{"n_layer": 11, "d_model": 96, "n_head": 3, "n_kv_head": 3, "head_dim": 32, "d_mlp": 384, "vocab_size": 618, "activation": "gelu", "norm": "layernorm", "norm_place": "pre", "norm_eps": 1e-05, "positions": "rope", "rope_base": 81600.0, "rope_fraction": 0.25, "qk_norm": false, "attn_scale": 0.177, "bias": "all", "tie_embeddings": false, "parallel_block": true, "init": "uniform", "init_std_qkv": 0.0976, "init_std_o": 0.0, "init_std_up": 0.0976, "init_std_down": 0.0, "optimizer": "adamw", "lr": 0.00225, "beta1": 0.95, "beta2": 0.98, "weight_decay": 0.073, "lr_head": 0.00513, "grad_clip": 2.0, "warmup_steps": 468, "schedule": "cos", "final_lr_fraction": 0.1, "batch_tokens": 16384, "seq_len": 1024, "doc_mask": true, "train_tokens": 144600000, "steps": 8826, "dataset": "wikipedia_en"}
Each number is 128 + 32 x the weight over its row's rms, rounded and kept within 0 to 255. Layers, rows and columns count from 0. Numbers have three digits each. The size before them is the row's rms in percent of the matrix's.

# layer 6 MLP up, 384x96, rms 0.156, rows 346-383, columns 0-47
097:163081122100156166077094138153133118107130166158115111130126069144090147204087187156064052108111111117116139200076112074117192107150123150168084
116:166062114102149127113116109087130087149135153125111066164183087107170133107117112136102113162141135106136108174141118164137183178118159187113055
112:088114149193089131099116151112039122131099157134134125163110142168186093180088116116155120105163087133121120119131163152084085141140144105163163
080:063086166111112078128162145108111158166137152119139080123145144106093109133111145102129091148103113154077177114149140116102148037117136151142142
097:143066161148141100090094142133153096126085114130154084086085130133148155133154166144036108119112109097087149120070115150153129154126112099121146
095:152128116144103099105143173058100153118051065122147111113128157115153070129167159133203117137113128145082142104114109175121192107083139076194113
119:138160130147092085115120127151065102149076188131133088126152058168125130125069145142111140120142078129061160128123152118136145179136136117142069
120:137113142151155084111078137116139077116141177118126077138132109157107052168154163111113171085119179116094123164156157171115102144076190160136120
090:169054112161092063123131169120178138094101082201188070148153136110110115112127151136175132104103145146130080148107082149149117107137137080120151
099:117064155086159115024140147120122085118154083166133141113146166120132105157160115125141151153136152172172088162138156142069115153098155107160133
096:167129134146153155150135152102176095133095105127102162110111096181086143110137117113123135160090080124120109165116119117105133138140208142116067
091:186140154071126166064100178141104124130153141184121102121145092102192124129110140111082135083159082081118151141147156165077166087124133130115064
091:194143089112149139113125114163114116156079202142164140132144088123150058122123145149042059120160141073139098187123107130116095146178133143120129
095:110102131156086101143110151129090145123147098100138118105180138197074113138141125154137136084135091145083108140154179118110162068126167174156140
102:204077122151122097168206183086133111128091075113115110155165133178058119110132131154145139135175120137149140146132121139085111148150173119158101
100:161122150171108093144143115130101115112112142125149105106150048128124154104060123109138088097168094115101174183195136100098196140123182189152132
102:176100151188061075081077118097110122112111191144133081071136140197140094163100144159097137133118128086155094171193135141134085093088114156165166
111:112112112101067134125140148097116124114157142203159112127139135156182144170113128100146105127163130165154135144101162152071086141136130117135118
084:149101168169078098117081136106113158170121089169106077176167072117102087134144143177125121105136129093167090170098117113129149110120102132148168
090:149126136142149156059128183124160123177055136170111103093091133112129108159170165140128169133080144118097149175158129191106112117089099119134072
113:133108124125120095132120183094098113120147162053126108123147055149091078163143159087166084104143136195087129150149136151136117067141168120205135
110:115108156129117140049101172109116103198095087148146088144179148133171061109154152156134114090146151189196161126148118109048154057083157127101110
096:123113135080115147109123186092096080100110131183130124135117127091141092105167155159083146066131105211169125148110135140098108150093125120153057
104:116174143148079101124128100102157070102054110146138125108092080137072103148166135153160143138099149164063101151180150197136180125105130102128070
108:173120163137098108107195134119103119136095104122136107111143140109158121152042138137098154178126106096093148160105166145108109127141137119150112
094:137110130117158097071127182112148083154122139118174109065132099145157052144132142131156134189142123166152119180109109166125121114129127161189106
109:121049134210094115137098157095134110100091107111109103169127096137166085137135131119128154123102150091089087186152117153131120137151171165099115
097:095115092108098068102087129099148087134129168097099057086178156140119134178152121192094098100101138121149184149121097154121162115085167153138105
096:115078088155172153116144128100135106082107142126163132099151116095181098148071140101108122126111066104117124113075120087100130139103210095172147
104:129121053149139155111158159117152103147087130104161138065090030114165152121132180101147137097099084106191142102185087132128183134112089204127131
117:174147115211151161129178165120130103134079120138118138124144080183179060152090117103146107088143101164135105117141128121091091136098144169154114
088:123113113084123144147135152084111114153064091081126092143123076137159095148076120099145129134132174113120117168117105107113208106139177159141131
106:120113132140143040090152158087124079119133120106115034133153121185124127141141122209111028085081156111116138151114117193136113173170116121132119
108:081096142195109112093102165087098111111105115147117064126143124164185102174080167194162130116121126107110132138138191136065121142078130112122115
090:158116150109099128145132211137070130176156135138123054139084102090157124120139150094113130137143102091104107161129104184141163073144089144118099
100:127065149165108075153113100115097119080144133105130110128153143112120124137111174111079103034203134127100163125174110157111159136120118131117134
107:143104108179087201095077153091127122106126091127114078173127147188117072115123185139157107147151166100079140157105121156086150175130125132095098
086:113163194135114119117120155137067111113099125129093102077180087173169093124081129121108093126145116147099107123154207150114159126090150115148120